Part of a small language model's weights.
Architecture: LayerNorm before each block, biases.
Training: a variant of Muon for these matrices, 140M tokens, 8527 steps.
Each number is 128 + 32 x the weight over its row's rms, rounded and kept within 0 to 255. Layers, rows and columns count from 0. The size above them is the row's rms in percent of the matrix's.

# layer 2 MLP up, 320x160, rms 0.0977, rows 222-225, columns 0-159
size [ 90 101  72 113]
[[113 148  57 120 104 142 115 118  98 142 141 112 163  62 113 120 120 107 166 142 204 134  88  92 133 139 156  92 191 107 114 124  96  96 111 102 171 106 106  76  80 130 155 163 135  86 181 175  81 146 124 126 150 135 113  89 114 101 111 101 146 130 117 203 139 102 133 156 105 130  96  78 140 118 167 152 155 144 160  80 136 129 113 142 125 126  81 118 159 169  99 146  93 118 120 126 195 137 120 152  89 124 155 112 139 148  93 127 198  79 119  92 128  98 114 153  98 198 106 169 128  84 109 191  78 163 126 152  95 106 146 132 142 181 181 189 133  94  57 197 162 106 130  97 112 132  89 159 115 139 160 163 191 110 126 102 110 108 186 165]
 [128 140 147 106  91 178 103 137 117  94 124 149 106  94 137 116 132 143  90 115 145  97 161 153 150 114 127 118 138 108 124 132  84 135  71 136 133 112 224 152 149  86 105 106 153 184 125 144 135 111  84 138 103 128 173 141 103 117 126 169 151 139 172 100  88 135  95 168 102 140  87  82 107 121 134  88 112  92 145 132 111 102 192 129 161 112 110 126 140 139 141  78 162  73 126 151 111 120  70 134 208 158 101 149 104 187 107 134 156  65 122 143 155  81  48 168  88 154 122 151 164 100 144 113 111 209 112 132 146 127 108  95 143 142 100  88 115 100 133 125 152 175 131 121 160 199 186 186 142 160 140 125 128 122 114 226  63 134 125  55]
 [174 101 112 137 139 127 164 155 138 100 151 155  87 122 127 122  81 160 170 182 151 151 138 155  60 106  99 155 113 145  74  66 156 151 136  65 106 145 141  93 130  72 106 168 146 170 106 125 117 124 188 154 155 137 103 107 128 127 170 171 155 130 127 115 147 164 120 103 125 121 124 171 123 124  91 129 164 152 126 177  34  51 174 147 134 159 160  96  91 119 149 115 107 136  88 122  97 151  63 150 164 182 142 134 129 132  82 121 181 132  77 225 119 105  99 147 110 123 130 115  83 125  65 160  71 112 118  70 159  85  96 152 112  86 117 114 109 134 147  93 150  78 103  80 123 152 127 188 128 153 150  90 129 125 160 111 159 125 155 175]
 [129 152 143 120 137 136 116 159 139 124 151 170 153 105 109 156 141 120 110 146 137 124 134 117 111 124 166 130  74 105 180 171  86  44  93 158 101 150 144 123 164 104 103 143 163 107 113 170 120 148  93  79 188 168 114  76 106 136 150 144 190  75 115 109  81 148 138  66 172 133 159 153 150  88 134 137 151 130  54 115 154 161  96 187 120 163 130 108 139 132  98 168  91 157 127  96  84 159 103 156 153 136  65 120  94 155 195 167 139 131  80 119 151  90 125 141 169 112  75 125 120 131 135  67  30 132 132 164 163 127  85 154 135 117 155  84 179 119  87 137 158 154 124 145 170 131  89 168 107  74 105  91 136 157 117 156 131  51 125 176]]
# layer 2 MLP down (transposed), 320x160, rms 0.047, rows 222-225, columns 0-159
size [ 87 101  51 112]
[[104 101 160 124 166 159 116 134 117 165  81  63 103 150 149  79 149 216  97 108 129 178 173 127 138 131 115 136 100 109 110 144 113 110 110 127  88 133 124 188 194 116 120 209 135 131 100  67 126 144 140 164 110 124 141  94 132  97 110 121 184 167 137 103 154 136 164 127 162 131 106 161 105  87 102 109 148 101 130 163  74 112 175 150 184 127 151 140 122 136  69  95 148  77 124 113 197 121 171 108 133 163  81 160 117 105 112 156 129 162 120 127 137 125  78 137 145  60 140 130 184 183 127 122 106  89 165 167 104 127  99  79 163 102 123 119 150 133 132 175 131  94  94 154 206 180 137 139 122 142  85 102 170 103 112  80 103 126  71  51]
 [174 162 152 115 139  92 119 145 139 128 141  97 130 119 101  90 135 163  89  96  70  72  60 142 105  82 100 119 141 117 189 110 157 154  58 199 100 153 108 121 168 162 151  74 131 130 101 173 170 127 118 140  93 148  99 181 157 130 139  87  74 152 112 141 145 142 154  92 179 105 138  54 182 149 102 143 171  90 133 111 154 176 174 135 150 128 166 159  84 112 103 149 126 153 116  96 183 109 148  95 111 168 162 187 120 140 171 189 118 174 129  96 161 165 112 109 144  99 106 150 182 153 142 165 137  75 172 113 104 133 101 145 156 122 105 106 112 134  51 140 117  89 152  97  89  65  83 124 105 132 116 143  95 115 111 105  97 144 162 167]
 [148  61 143 166 145 137  99 105 157 139 110 150 125  88 179 102  36 122 100  81 137 150 170 116 144 132 203 148 166 165 141 186 110  90 116 152 125 188 104 170 134 113 129 148 108 117 107 143 130 146  99 114 112 120 121 150 118 152 153  67  90  57 134 124 149  91 129 151  97 152 192  75 119 163  90  94  81 102 114 128 128 175 109 108  98 110  68 163 175 141 149  71 135 114 112 124 166  86 178  96  97 143 117 116 111 150  99 115 141 184 174  46 159 136 136 110 118 128 120 120 175 118 187  96 162 142 188 106 112 130 117 139 120 188 141  95 127 156 141 161 110 132 230 146 137  81  78 103 110 110 117 147 103 156 150 138 147 120 128  96]
 [167  76  91  88 169 135 116 183 115 112  70 138  89 170 122 122 169 147 116 136 176 127  84 103 196 123 197 146 161 102 121 132 135 160 117  97 122  77 127 120 120 213 148 134 114 130 148 111  86  95 173 146 132 166 131 136 139  75 104  98  77 159 127  84 119 149 174 159 118 174 105  77 153  99 136 116 126 126 168 130 137 107  78  88 113 157 121 140 142 131 163 190 119  49 109 111 189 134 113 106 142 101  93 147 114  83 121 142 140 136 104 125 124 137 182 123  76 157 157 165 115 177 112 184 149 195 164 107 148 102 122 193 113 147  93  84  99 117 126 159 155  61 177  99 123  66 150 129 132 108 130  72 136 124 115 178  72 134 144 111]]